Weights of a small transformer language model: MLP 640 ReLU, biases.
Each number is 128 + 24 x the weight over its row's rms, rounded and kept within 0 to 255. Layers, rows and columns count from 0. Numbers have three digits each. The size before them is the row's rms in percent of the matrix's.

# layer 3 MLP up, 640x160, rms 0.253, rows 534-577, columns 0-159
106:148134129098157126144106100159150112110113172105144152104150134128102123143157092170100134117141137107155098151089145090127150158157056106151104142177130148155162135120129118111151127159099106094120103153147079120139128125138129144062145120086080151128112141137161120101093160173149122103137131143121131125129125142179129169108129135124152127109140146117132107124161145090118120139099155107139140152129115061161109119127130092138122149131114132115081101134125176114121107156109156
100:121118099135108095111102171113132124100164181102163118119113134092124155139113111121185126144122162148129113119117116119142124167125112153166121162098133091118112131138090124096176106124153139142122142142129175105106097126142138159091152119137102172100082094176097120127146123146140106086083147110134147123135141154148122113130178198136121132094148091101093107115180121126127136115116114137128118160123107128115119159134138127136135102110122149094076153129135180138151146158142102
099:164134174160135161127141095124130131093186155105150090150157146116123113139143112139113137136117057114105161085098119154094136143100128099094132150118117129101141127096143121164151184119155169129117085136111134087154156105121109154105120138171111128078125139114139111094096146088101156120112142106173148091129103111138120127104101138143155145100152144135144132119124136137076145095160118165115121142146156125158150146104078148131136128145119147148135121130125119120085100136169156
102:139115115161121129112122088181153111131113145112107108114154093163116117147126128129110110133147089171150149074124120115140150089124133128138094084141164130137144136147139114146133128140071085118134173150147094131099130136089147165094163156104135119180144088145117147140126119132138138153151161176142125095091102136136092121154117122105104156104121154091156119113113142121150126101209124104098119114137127147131145130111155092122151146117168129134147168114153105096158085139106147
094:099140154173101124120134096098146134116137124123160128112132114152128138147126133090073125095140119151100143134133129130137160142128149080126114161195177165140120112141082146123094096147152185140140137152129144150092066120088107200130111142154114094133108147111080136135116095126152134116150149111102126186146109144134186086126137115144117126158100104118120126104137127129120095116153069130162118168120107141138156118128140102110149138117130152139092124122112116146143137130121122
100:099140109127111101102076133156149132120129128116131162115098121087124145146092140135133119114155132146113136106092140136154116107117148109141145186131134109152156113100121187116133153134102124135166157138159121123109127117137170106104118097172105124152089107176112151103121094114068115118153146067127168134131106111122181150111159089149116149173122108151132112102120183118133080094116117108153127111148129149139177140124173126142133130108131118107132105106158108177138150114154145
118:134139115153131113106071125109127120136177166109129136122143112134144111121144146118125158127096178126174119153130183099117125171084131178141131131168115132075137111128073117118131155165115138129089123171144141155140124137102133121115110158148103152133120152115085084138135145126176132134147157145185119146121099134099119091103104128146086120115127154099109124086154126141130142159137114136115116093126094124150088153188120130117120136121143096115110153133108154138088064122123130
093:150121113159144110095121108086153167065130115141128128150135141098128092154116116094155150073110107117129086141163117114169118107102152128125129147079086113149095153144107142131124121131131127078154175168134060108111130122098124155136134126112143149134128104153129142159132172179111119129112099127114167082163126112113144104151136100098142143120112117138108135131096115134115141116131138160108088148172147145083139155132129175138148125169133137157135142117135158171138146118127083
117:126106125152131119113100117105131143097154106082130113167105109115126109148149115114067079095075134140122132090138132112162118105122110157127123134150130135124123139175120117106120132128133149119116138148146146179107139137150139164116136123139125131118133134132158136224109110138116132144141117136097124147141153190127160163141089151108134131141130095127108109121131136123108112131166151171109096137175089081115151133110152095083167105110126162178129172117115118121131104140068134
099:133166098146154116114134144155132105149146103164126112135119127098179119134111118136187144129126151138113103134115123167109104097094121148117197109145123125157123110130089099167129149144171132128146134176079157118163158141144105078140151154106159172137115115159106105114131132146137114159136125124129113121123100185093146114129065109108154122128107089148083149115154121102131115090129105144114109137137151109104123108105136132116078106075120158138144117130131083161126153107111139
101:111118115123101131132141150152134133138110149160156121086116089119140166131109136167218107126144132122133093119155086127113138126108163140140094130074147083166137115117119084120108171133118144093138155144070179120161131141128127140141087147153134104114119166138103147117115155112134098156137149130119154124124127109107155103162155137090138139118111114139134128125129072147139142096153151099145096113125153181164097105142095154127091126103121122132121154142088125146120134083106161
098:129151093116106174133119151152149130133129142112124063135134113099073100109148145114140140154105149146125125146142168130115124129130146105119128087091122095147117131121102137136115105096134122094086149097154095114090099153089117135115133149115099129092122098159121078126091145112096105151138124170118109166129132173166129101149159124148091145133147151088186091166118139106095173145144150124132125165119151136111097181169139109146113125113145136106111124137142158133158164159112139
107:142124128136165113172148134143146157174126185085101134171159067092110152142174121112116152138128138143117159158145105129120135115164096134108104133121090103104157163153107112158149132105154118154109114120114118112136101125127148074111124156098108112068102120116122114116130152149112149128098109142155103081157135118132105128123133104142069062141124167164132096121095108162149135101138108149119151129109182138156143135144115109119138125122113153127111107147136136117102144129109174
092:130126121145156107129114140124164117126105142096128125133120080118119092131105147128092125119123163142129115156117152161109144163173189119132133066103115096126143100110176132128121146118122080115112130089096108130083147152154140128167156104168131136156129157151110189125083146107126147134135127138148150138142115130122173124104091115191148095127122114108142142137129146110104101130097129103153169075173132176146101124129145106108100114117154135144121124131095112095099179132109123
104:074151115134130113109137150154149155126144095132113088132110132130117156088118131109151141101101146103120135144100142106137075129168108141162107111103143149116125159122138117133086141100152119128136148162129154096115161127091067149152126105166124154140109133149114115147170100176124109111122120149178105131172078141127116130108132130145133133088164104156152147153158095140118123181119166086172156130112109078089125108138143154095114153100109163140136143146107134120137115139090158
110:164128126149141122115180138132128158145180116096123132116125118121147147130133135162129136146136058105046128110087137114097136130130129087111131145098141121131155149164166136111135132128120128108101101146080123129123171098130134148107129150089150117144141098176109114129119116165098088151150113121075121116072110145130156150113147160092121140064142150173086128142101138128128167106141123126153131140137129128141143126086148111122130139077106123173139140129153128141133115134124177
107:090097139178159121138141145165121172092127100176143152162129097114151090159109143133138123132158152143107154087119129108104119103109126121126149135118115140129111123118110139117175121124109139097093149110162127088109109104111125139130147126105138116135115140117137152161145130134106123196065162148133140140131147077178167118163099112133127101160121112127123138123135134152097170123145086128136102108172129071125135110091095182138151146111097126098152132092108139128132105117175131
086:106157127135141134147107133106110121084143144178153118196104106127133098140138124100126125123128140125169137114120099155131131183117118116135112161086127104114133116127089125133107114166065159102126167150132136121109127145143133139143084110136100131177115142138123125105139146096124134156090131066125135150120117098141112138113131113117130106141158149166135090166152135172074137176132131111174116104129145106143118126085153161135112138152097097152127077094091118127091133151164157
103:131113142117153131086119142171208151116112087137141147128106135135103144067104181134150152121108153149123069103105104132102112151119140102133093083122190114118112124142141178149125134116131137131115132127128111110153150176102106160127099118135161139138100084103149113096139128122145098118163104159136114114186121134118139165141135129156148162105118105089150113121148103124091177169111101116118154162116112119137115096130122136127112103130132098160129129134140151154130081124115127
103:183120145086151110124131106164145134116132115141132101148161196147092108093156138124096113118146151128105093136153144116122119109109157113175113114078123155109122131136144103102117111154174112099180121121143120113117145171120121153144168112145125154099159171126105091118126131170117138124124148109149114144138154115149111180165112101153130128115147157121132161155088118100141140113133148109111100082103109106127125122109148088151146139109081159113140132138085093125096146156119074
089:147104137135137130118121136168125111108163085146140097155121124096127132080125075133148165145123129177124143126142101085130147087114090113169088090118117140119143154171129135153134107129133177135137132154164120109148169136116106138115104104163136116101161093107147179105133171107111137121130108156122136115136174137104118115123127139131149144156130110086124116120128120129126149141174160208131092123134115132082109138118139126123123126070162126134146118155111097089092108117144079
102:156120093177141104142166119148117105143102106115107149146115117092141133112152146128128131158147142163134114106109126087109121079079122100133156119118156122123133106155108122102136157131118136132107118147130137143129117125188115096121138173113157172145100127126115189086126145104184121133160106135122137120131081112150101139099145155126179178139119104129103125112109136129170135149152123105135112106149131085130081129163140085188123107097130148087135159155146118156101138123083117
120:139138125132128091109108113121159126132119174134093141150127113149127113152088125132146121090127127103161195123111146140175131146100133133114172109149157137148145117201118116071139148122123114085132120134142103153106103097131110189069104110159131119166112071149110126128123125161147115143146119140126110102104085161126141144102138137099136102113129131102098100163122134131102076150155151137154116145131128083147164130099158095132126101098122142132111163115149143142138171136110159
096:157149135135107108115121141159159162123172109110138139144111153111124131148102095135142150116149142119150116102137150142122135105137142115107141138138111131125153090113095177138148147128093147140127140160159103102126168151125127119130133131108114077130069119151140115171151108061109106116126055107128097132129049103112156157130115112122109103174150134133069142124168126101143142148111122105120096137150151142089150141098142082121139164132159088145140139117126182134129165131118138
103:146140154122155097099136130152146123087103130129071141128135106132072162133152069162183138099174109152128109075124131106182124152154138119140127169099111173148132100141126091101142141110109108130135132125106122101101120152137091116134085127126136105122147066144118141159150158160127114143171121145150168118133093142118134124118113123127157145110110093100086129105118124145133134141153157107130074139134140099115120144093124159137121141160141157144135094081118136126158137144175139
104:147111162108158092129126138099155171129150153118148143132114150125134151101161117202147142128133106133145174134130162089075126117076133125162109121133139117135104133139107146154110141121131159121077084131100158128147135121142139190130098152083185133113101141153135161137095122128146112125102064145160136130113128125122100093150102111161144136122098100115107116101108122134111155160118123150171136126108133124105122132097102142128099102094136102095155169112081131118143129164148113
101:149099122145122144129088161110148115087163138112162108113166122077128154084203130094158096132134142148125115100135079112120109136145093155147124150153137140120153156150126073163122119119133117132170136167149135144098109131071142144131169120108152137146144121145117107138117092144141160084143093114121112118106120143159111131083147057117122147117132109162144148093139142105143138131148074119120121163134139088146174123105112139132153138116142106131155123160110114133107108139149100
095:132119111123143170140091135163114121106132115121113148122155130108122135126151097181128077060116135127131138104126137143130109137156128120129073158124111094124126155098125152191124125101145147087132148093083117145124148108114114172130103133131164187123108138123129110136146129129116162166106153152156143107119186121116111073102150098154122112098094127116143142146146097111124124133137132171184170149149099159096135084122113107125111118157138117127094121133110096106156161158150137
091:138167142127090089153167197154170114118111130162077089167111170119096132121099109119142100129152151127152094129120134148104150189108106114165105125136145156124138132127151106154101115128132151102109149093133122168141137117138149105163110081112164142159146085051147145143114116141131149138122112130128140101103160106162122120136136099114109140125115094123104159137130143066145134094140100098130118130122126131160127126115139140137121094131121121158148104101113137156115168084143115
094:097146136148122100138126131113130154133114164147150093095158142140113147104082145130161133089102125107098126120136124137116156123141133130158176114157127081114136113169112093094147091112116140181110135145129146128149073125121132108103096098116141142169127125086120123125115149140128141127130140174140154126108107148119171148113086045122169071149117152153115127115115107132156137137136110165161108102127144126143139147154098126133091056106149158146168157117136125123124171126120141
103:117097127155145143130107151160164154084151123126137130164171115162138074147154099140132148159134101125181109148165124097108111099126097149136095107155106182115070166120133086099157119100097149134140150117151182133155141131155121141103146100123128108105080084097144146122146136127096100129144130108116128132175109140132137115126099138130127124088123168132143144113086138073135123109154130163111159123134102135110074134157116117095127159144141129116124129160146121135118099163117104
102:095152098102108115112130087117161118187148144151116129144104115089137106112111093105125117092157126109099106195129171124119156158125173139146118112131093155151129121143134149133095120135148121114113145102107149139085117140126132170160159104151135122133103139117216100104085129165144136130138111192157132144151139104097152156103120167120129095107171148145142130181109110149135120124131135123124108115127103118144136104125121119080134138123149094132108173127107116127115140142096093
090:167123124092121112106099136153120119094127116155119166147101099127161130139133170135137088152147077152075112127149118177116073113108113120132130103138117077147121138111119145116079103166121136128156104147148128136137146156135122106110143141098130120138075155100131114153159146132131138146123178129141151083122116156093114125171113128143163153126138130126119157079112118131130153143085103114172119176158146146138118080094126168126151162142171116121146104070127105135158127123114127
098:140125056157132123099092169149116133113131185145167107106104131119114151103184087123129131176126136095125140107129088107121122147133172166155082119094126138153120113146148090116150118110109147127131122147172076194132083134117110128135149114115093124137168111113142164118131153138180148120140115137099153120130121131112152104130139134126132099125141170126127135134100092134139146131110101093129141083151088115124130172147143159138136087122088129123118147113158166112143117117112100
098:152128128107136156132098116095106141110086098104112081099117153114125124114156101140097175117116135206131130099109087145100168116161096138146136139160158128099102132163155125148141118152105153105124128124155127136068076137111125130135144138156129144100104112173149142128145123092121089119133171085146143112113135130139153121174095137122129123132158115106148146122128132141107144141127134089147079097148124139144154104136094130113118158130183154109132131189106112142077152143152136
096:114081146143116107125081117177122148142136145139137147142108084125070125145166145179145093132147146126133119087137098110113078118168075171140076116145113139107126121118157141123138090165156118119133108120140124093099132151140168140096123119134158088107096086142142140124121132139140112151122155138154143123114119112149147115122153164196136125125136145147114171079099114118121125139158090142145142119131129092127169083154133118137129141134125128110104167175111108117174126117102147
086:127152141102141101132081133161109124137104120095105145161096104107145079172108098117115143129119152094120142166125132142114105163120130136096157128115127129121121121166131145133096141108096129087092124140141117137122116129117137170101174159147124092176096092169147117162159128137090142145125125146149072128128117136122145090115100171149142168091166139154112142093105110103156140131124156135152147119130123128129152064096141149120116146129140152153127132094121137177184116113127070
115:162103086095101115106097141128125140129118122143160123092167148109108175109170153139152130132128101110154096143140151119070132123133148083117112161147150103111138135127130112151091112181123136105144098137144134113137137113075163107172133129149178119166103155121109166132129113148117164107136121160091117120098131132131183127093099123129098137131132118111159170135138156135151127127108114078144130137106158132148078125103119131178123138105110177146153166144100107099088125126100107
093:103121150103133153067124124187137138141135080151156148148145176150120147144125109121130106140114135110096165131122122107187128160121113146087084100138124110120100144133086140111157141123118117115165138143111138117143135130113125116092171157174137143105143137115106111095161157122103174139128085129149141161127132151109124097147110141192148109092141097136096129149094123114136100159139167138102114132177089124112108164118136134130117154075103147148122143108142078099131129116090125
095:101116125108149104131114158106134148160122158117129101109150139112110123103103145146120123079120134160144134118113109169118158113089212155152183102118160106131123146146106117118137142111154137161158069137152139126111115127110112078098153117097149153157160101132107136125082136135154099139139176082130100085119107158121143163127100151132167172127120122140128148127137078140131143137087103142138091173132116092183148098101131125111118129126113132119132130133134120110115145088127163
092:123116132139108178103136161129128142094164109117117094143137169122111160140094148147119169071124174137129174128138112145112143120164147080134107114111136093104109092149118162106102157138146140128166137090132106117092136129137121130121133141118098112111107168108137146094119103159107123126161125069127132087104102134098127160122182132140106135161119134141084151153111174101114124124099145106119117112113181086167139117172110107163131143122149138126128164131128136177078127153125122
103:107094128162108112154138130106125146135157148167148118140142119121137146163199096127127115122091094126073139120116060122165117133138109138101110113126125115160136140125159105163149168143135164145130168166152114121128121090135173127113170090070123123088132142167114116120119145144105112131141082137100118078085114128144115140132135162128146108148116159144107094093117112112135166151133115106139118115133090133171118082108110136119153143126135126131102161133140175142154099143098164
102:152163112145117155126159120133107120125126135112134136115145136147122131121151104121167094148115168118113112138150059155149116108112159130139156118115139063099160112155128137093145152136110090129177124136132177124095126138167145163101171112150103105116136133137123122140142151142108113073117170135122116109136121116108153178118146124130120157143130119093146128103137154090101113114120091103166123104112132147170115129141153122112151100094088092116111086146106156145091072191149102
103:111133140167152169105086144167127147125078124115100107142102138116154111168102146127142094152147134111126119159146141138104118136079131108159129163116063140137146109120149135151144091141116181129149155104116103126119126116104124172141144120098154158126108089128108126122137165083149094158116095089135121143121140155131147133120129088135151163143113151156167110128113144088129127118134115087182128140108136109100106091089096137121118131141133137130164099097087149108116160148165188
# layer 3 MLP down (transposed), 640x160, rms 0.0523, rows 534-577, columns 0-159
101:119081159108176126146150136148093146112186128135087120157118109121130125120127158125106135163128128125097143126147157105147101112134165161139156104158093112118104094115120157094125140139127097110129096087111115170127095128140130148145105102153129149155108118095109165111134175117110131087114126166121140125129123085148170127140137159099159143122172110141138092127114134171104110093147145101138120086107126171130160160130122131143177147108155155139130115120115136189093078096154108
103:099118127117126115134122113101151098101110160166074155136122128137139115115113133130134085094140144167127082071125147158096131139131103161140118164128110105124132047084141124099090091165124112160130142154145142089161145114126108115104146140127145105108139167165126148125139085143078142133102170086150144135174156142142144131122151163147135111083119117121152129133141117130118151125155137102107161146099130133104122135115142125114157149094121148133128121097148143109131136114146211
107:144176143118064140192088141127135120151177119156124129182120112133086107147090102133129138141114134107130126143091128132106111094132137119130131098134146171169097157145118126130154121160118162112137135149105120140138146138123129187110132101135070139109158120094141142087109178103131148099069137115122139123138100117122122144155107144108159126119134123121082133124102149142087142151172120155098100143082125137111141122091107082143130136112113146157112141173148131094146117106157140
094:125106124120099138123164108125122105153115148134149163113164143118144123142138202120164079127174111105151097133133153109116143106175114091141162090120120131152116130100164111117110162116122140138128118074116099126156130097138105146103132167107134086064135155135131129117167128109091117132118122120122119096128116146116118108146087111121129130103178093135108155136166163104160146111144151104131108118090167131111106195145130151101150140098137131138109116163113151117110160131128185
093:153125101135098099106109131090163145180130123135165146163151134142103130160134122159139166100151124126156113121130142136102139139170102096098096139131129116164121090110104127128165101156110136169138119105162123112092101119074113120130144130125113146136120110146188131115126123098135140139129141120137129148149119167122162157101132149142149144151167099093090147108108138158099122105096129089159085147117142098127124113095159118109195115116094094129102092117094114116118147121201122
100:104152133120129143149119138137109119118113074124096202094117110122102117114155151144143190140097153130118103110121141115144144116110117145152168233100079112141166136114141083117133126132145128147129131148107083129135138125122165126125136163159134110108096122126140127106132120112138164111141117140129146091096121126095105125132115133157104123157101073165098153147164145108116146115122146136109114195130093123138115112127150101151119129157158122118119111135126113178140080127096127
107:137154122129118107119117090144136101108150140126147148141076165132123123149110151099103128119107149162199130150117208097114123133128136124118144153162148143136187124126116104122125169169140128138141110101132104120154166116127142107112132118138108163108162104110100124126109131135142091116121156127143100119127113129079151125172102097131115131092110109117067117094170144132150130164126119126151142110092079122147082137146141201137093160127161122118159114122118153127107084140128136
088:147157126159089121114098092102138125143158138080166113070119126104144128098096104091125091123130136155158133139122079118125151136148128133085146144088122197153137137093143146131118121147123094134167151120106154108137104135118143135160119122110151145147156081121161093134126139137128097136128080149108140130103161131128133135133178126141160124111077109129120087116091134132156150123109172104120142138090104173149147105084144101135145170134135121158104117114110121175134095147155154
113:144087186140160184093135116133127137148170152107144125116134118114139125117129113142119127151132124093153114134165188145125129104103157101163103105139097109116163167111155110146156122110128157141094126118123130145138094163134113108143108140099149090123138124160093148155166132173098141091095118106153132151160156086129100136110148134106101107118115134116100124143124129120132130080130133108147138085120150152105168112066146169124126136117123090152067123180128131093101146110125147
096:135102147148145114129171130124131093123135143112131109120051127114097074130099148084147119078135125127111138123137142095113130163134143118136149110146115138122142131111104137157098143131162124177095106078111093181100098126119171132120147120142126102151132153091144093140130133115148157127132112185137132127135110083121111131128090206154119127140146122166170161111158121094081095162118131136148139114156116144152126112138137114135111150175173123106131141116163125152131121113099099
098:102135105118130157102110116149165122102126112149128093096101127165127138116142162116077152123105088114142110155163097092132168135123145091113140149146147152154162131129159118129093126155103126118126127137069175104151124149161132149119108110175117122160138085106134136139107129128143149107113124112101180132120121152154150116119107101124134183121078109139138107124127102126116186175115135105185114127106146110116119087147092177136145134163097122164144160113130128120147123109097178
097:172123140136117125126114136136141136162123148118131115114124139117114110122141144046136113167108114138148120132140139160096138101132151127133147086093148105139128149108065135126104122102130081131108181090126095133125133149111136091104122147085091113095145074171116125139146086134106143133138114149122096153110096156154106151135206124157106146148108143122140117129125161116174164121138162160149082166098147123124166161133134084144100100126156130111134116157112125125158143143111146
109:156156091173115103169165116129129135154122179124115101145126100128103138123119104102101108120112138201096116106134117124161089116160113107089131106121092110163146162150151110152176113080127115167137142107123083131159136125163122100134114163082139112102152142114136089106134148121117127122123072108134091153160157090153111084112109097107148113113123148153150132118106073165158114088126140156121138160144154139151127141130125119124098121106149147134144147147137143124164150135125149
099:112172103122091145142096116109121126124132132122122164108092145152105133129073106130131132177093127158084160082168122117151144187104144118148101141128108141129114105112156105137131156088094137123094161138120163096129164157128122142111173127099086143124126119141174122126117137100158100134117093132145168143127133111128134167153160102148133098146139138124118095151116122170178130125122081164118124108149138142102165131117135123153096157071107101146123136115142115077132147156145094
102:086125168112142125077129148140126101136153122117109131072097134134127114147107206111129121141160166087105204089140110103109097153147125142160136091119129151110145153106125122130147132140084138114126108084143144095112104106127135125127126118156142178124125155128154119133148097206098107116145096136156128144112102135128085117143108128120092127136135116122113134157140125127130152160130167121156146129083161148143137126141121171110140087121119129136092159156118119133127107182145149
108:162106129130137130154133128153113123134112149103103106131142135168114131115139122133115169168132117111081126140121142179104109124140132175131112152136194145111144115145112123108093125168116085117147109121109137101126152140152165076143151127169130173146154070099177098138143132108119087108134129133134136129106119106086123144123120149136177151089091169125107096158102139116061143083129107128138129111165109134133138149091109107142091122129152128144180129110164136134115123124090099
106:117107156174105148141136116138139154104141149143143152117137182144180128099141152124109119108141141109102133119128127112126140121123125137119154153103131129115121107150129117106100182127149102141134158147133114118096108142123117127159118121111129112140132103152088143143127133123123153165069111153087123108138127044126130128102126122129071104138140111131132138137160145148117199161110049129134134082156165130103089164127143130160146149154134112134108134084148183107117072122109144
091:171149106175163084145183117121133096092143132148133170095125117119119129099134125158136121124103156132151103128104109123134136117158118112095072139136139123098095108153095154148085153192131087145064149134095127166145141153121129122127189156103111103113170114106143116174148136111116137102124127130129157120151131104103119129137155118131103148106126121081142131084132113137131151110097169136126128094113122136148118166146166154115147144138145146169113137121122094107152119110079142
100:129142132105104167106102143123193129166112063114161136117090122135097126103127181136110129094143162119105110093118137135104086158103155117100117099131125157115128100128133161137100154104140132170116098103131132093116124137091155172133116168147156090135074132135177157092143128147140091117128097103144111109148130154103141148125178125122150156124131132133160148130128139151127131113104131127138150157074117132175162126144116132142109061107103127134114130155149129122124099116109169
108:160120149161068109143112114142132102105154127105124084080147183148109089090147177165116126116098138146135094140115152112096124121098132071122139136113174126154142115097159130120142122143130130115138111106118143093105119155106112100129156126133149144129126154142119079151130129187110136115165153122105119140128105116150132145135149139122073142151145139125112133089135176103136111086136071121134169107106146130130086134100122140169167150111153166145144140136172102103131137158123108
092:106156190101092137132112096108124099122125115154120137142154116162126123049103087135152121167127108140100170101131107115105167123102148072093144118146119148158148112156146127131126103149119130129118130103155128121118104135162082146121146149164113120134138138134140128138148145108129173103112108111157136118139126114128142104113120112135137133111122079069135142096100115191151127136130134162101127126080135157134148134083177118088115156107158121101150134147147115201115152126131129
102:117091140097142155126073085137116160128110138098126132121144120096150093172115159099104138160130113165119150173159164185148142124106102163089135147107135146125185122091130122141147149086091127160127132139137161131116108165077151144104122135154117094146130117139146135126086110164106108166123127137120091132117113098092139118147120130139116147090134132167138126144107136133108135090133127157153136122105159149109123114131118145095107118103096145116157142111119186108167085125187140
117:111133128096141154079130162122094082102103115151073159110131115129142128104111045098149105091117128138125179105120145117165145132141109137150151163146157130159134153120119127142175094104136112158107136124192132120164139109147108146115186088090139098140139101148140121117099077101123124156144148175112117114145122148130164127116134177122125126101126131160091115126118117157092146109111108145144130107116133096137170133095146144138139128131128125159112140120143138103119118154123180
089:125086103110188117174159150086128141076093111128113157128172087137122076119119149089173133115152136112078111150083125116129160130133155180128152134088142109109116090168139128115129173114129126137131101138171084154117159136127131088100107168126116129085124121122136127127143124146155110142151104106143147175107110147140131093133103097094124156112101120118160165174143132140146108146127116140111149127171120088126136148118107154154111138169113143115119125144139119133106121116099149
106:151121144070110104161117131091132121118133139113115166128111124123143111101100110167098118129140139123160172126142176110166133144168130125146150151109123127137150181139140094120111156125129158150125132144122146110113072158149114157108099144077125136106113105133140150115103122116125149142144076128104129173150070116111140096057122117097126161130126139154112147147131165176086129097084133111089116079136129119112130134119110118184152143133146129118121113133138139090134127175134175
106:152126130149153076126134155135144134169139094117148119081127158159141113137150115161134105118072141121095126099133128154149119128093192127096142142114098114143134103156119183137104135143115110106102137121145130120153170123091151158155065113125135144114091140088146126173120132124129136157131121138147088090172105137102108096108114097126141090113126112063120136129119156155181118163098105144123096106153154151111131118124127143106107161109132114155143120125131125126106184162151133
092:141126164120073124143108159115105140096135135111172127096129124127091177163129159115130135137103163145164132109151159113116109121135075107130182139098129113071110155141107091118162161139129150130162098149177112105126088099102154138127151110071142090132116109174138124113121087138126137070144079124091134133141126135130136116139164103129143115152127112079145118146142130095142126192101113120161127147115136114118141148148131152153133088108147141125173108120111105140112138137143125
101:126171079135136149125116132125128123128125139140115129121139163162156080117103126130135086110112117144072148117118146121150166161120153145123164170137115111074097124111101116127126116117127138127115134126128110100167153140105129158137144169133128146147099108126119176097099080157099138140062143151160106141106117121109137075134150121167120126161116088084139117176159144131126175125167101135150166126141138156048129109157119153137112110139123150136124110111139118089145151162125123
094:133074106138162135161138119087122184153134124140118161133155123117139111150131137131135142106114137144095112160128118168071171109105080149144122169111108136146106124155125171132131099127101150156151085115126135117095166143104133108081121123154097159155116157159118148170107090137129158144123154159140155098123097115108161124109096130135086099137132135096127123154165158151179160091123145107092112137132156126093102102128118100124105107140147145147134166115133098099135103083134140
100:165106151135109105132119201186129084140115105129132134093096149143137132095163116158135165204107097164138121110130114124102134128131157103115101189113145108168147147115160111147151102103139129086119104103154123129107145123175137175156143152130106132102139133143113113132164148166137108126118098132142113119138118110088114133096137119126111104137165123140128122118125108145083115135139129148135129192127128067128106130111121099134109113095142083167120128132119127142128086105165146
109:135157176150115136135142079148175122125143146121112122157126156147180135149144143156163159124165094147114141088131157129099095124145112183134123144095133129123085127151151127154086120128108142101130158148140129131142109128093088153131109092125124086134125100136120187133122095079149171145082138094156170140132133130082110141133146129149086111129124117131120125144150131109105117126108156136134182046132100110147127117120110094103117132112122145139148111152114160096102121143124158
099:133194146107122129137100116087171125137166124111125109120115150119133087129093084131132149144150153142089133112135132135044102179097112156144146125105133126113179126172145132109133107133107094090135160155102152121090159146122157123112123108158111134126151119148204120114137158117131164143109174124098111184146120142135149111162132120115147115106115163139114147158132154117150116077124116132136133119105113093118134091132110130134133089129122091111135128136089112134136089159118123
098:088111138152163117119119154158136165171130130128130137140166187097154093128140111114131152162108133132092130109097115175148134158129130140137117159121083116148112133133130159109102159164098093136136073110113127111123163127087113139097140137112108131138125120159101102146126154125151175076141161130086107122163087142123104140103144140168119133091098110138124097128135158126110140100080146137094116133099147156125091134112181130139163185121110141122100167125133097120108109169133117
098:153127119182178104139154127118128096103141122168081125145147104120120152205106126124070163139136150118123111139105095119130140081151139152075117118147178120148137128166147142162138147110102097115129119080121159090154104136135091077147108133140145094113085107161151128147091142115140138134135116143145141123150143121104120076124098143124143165114105099097140131157143122086131079156157141110108102146142160124122087152136127143172144146156126122117125143127126129111114138146124110
097:145165108124105137170111084066158143102089119153079107132127145157146115122167095129107091113144129117100130130109118153101150110133111123111135117178137136108071136133063168129136129116103188119140117161161122146119141114154163090091109121145118116112127091156108148118163151151158112110126098121137175135128100148172153134105116129124091155139135115136095145135157136129120153187151145114114111122146140132108157155104128145135140121122098091156145119134119138136086090114171108
093:157138125118087083120129126144118144129157134156134141164107140109130093160118129116152118117115123149161138095091121123136112166139103149117138155154115143131116091138112155136108127134124143127089138130100109154126118107069122095148136114133128132124087108094115130097143137126103157080124105144100138108116118142146149081127218105184145143084128133193172147124115123126134130155084172106125155087106132096141138132109127153154127154137088128150103142145157183162130119099129167
093:139154130132157114148123105154131096150160071130154088142150094141109100165122126125163143153150112113142140171105115145138123105111108110155178130116134141123115130121130129103078188137166144157142158083125096100103119117130145100093114143119154130120135140174151164149126132115089088126138122156102128130104101157167122112111143152141161150104145088130135099098097134127087116159112154093144073148098126091147134102173126115141144141184142100096133111157130141121148108170144120
115:189104104098125119087123110112096133150080114150131140097142094164112146121130094140111156118090115144167099138157150120098120105093124153141104107154144122142099138110118131152162117167137147153144070127169124083118130128114124093146133130154186099150117125121108152143139151095124153123108133100112134130118120109172149133121135170105150109093169137104123126138118187111128145170102181101159162135101100134127116091110116128149121143144122170166173117126133158096109117101126133
093:091115090127119105129133142109138116101142157139128127156112127120121117112154116107127132115126121121109143154127106156156134129128129128097106095153095132111104114084092136072106153114080145104129078140100144151119157148103095088127115198142142143156165131105120142098166137135130112173152116112116140146127136175136120105141104136128114105129130107156127096112109091155107178170168163164144118189130064163164092131107109120170141171114141143129104132133141090117142116156106146
097:130140118111126148112159170132134102118158105114121119127069112167153141156130129144132142111140123129106134051141166095155084149123133155190073117111151118103114135099125143131157077169134119104142161129090125144127093154098105126075104121125140149148150099159113149160162105148134164105108126161106178112157153096135145138077131099130109136122105114141125126179164131114123119119144128136134121122145121105109122157141132139100117140106102117094149133139092172154094143156127101
099:131120122123135118131144131098159100141121067130127098130128144119136158086122162138153160141162123123070150080122120142142100133145075108149155100146172116128123137085146129107162131161108146093161137116102138093127080151147130101146142157133118123159103137132113113141118124141114111132109143111128184099143116106120098162111138135129146149146099164143119104142152145120136132163102145155085155129114098096125112130111091144149175086149136140088124117172107157123142170137073193
106:127155102155111126175129115121086167147155120175164158121104087125133140124163113106139152118067143138087136142106068145153106091175147130096095112136113142153132138139154110161116137133196156163189128096134110129166100118129151129127136125114102109119145136140110120118144125131123153124147095153152123133118142090154076113149097103133118164143130100150116122105123070119125163134162143102145091083142115118135122125115123143132103110117104141155115126163114138181114107132100124
101:155160113141080131140138066068145139132142120137121096153129139161123119159138138109156075183176176152108067084127097143159131132137157123125148121112140065097132121094108155103103127151100141154155148117092154127113141125146118132137170108133112090153122112124104123118106125151129089121129144129135118122122111178117144136107124150165081160120126126093110133119127144103155111124151147137166149138119123116127151147095119107102165083118105121143132105123136174115119085161136123
101:109137139116164170145154106162151140093166098162097139091143164137129127148102178162119105176130123151135125155132132113105160122085112128135175120144128134151142095094087131100112114142130136162131093112116152141152127099110072148141159120117157160138073131121123145089123117136112097147088083121149112136148129117112121115114142094106131173147142135114150117117110134186142091126079100173127178094128146140123153132127102112115138130165122103125113117133089106131144137124113184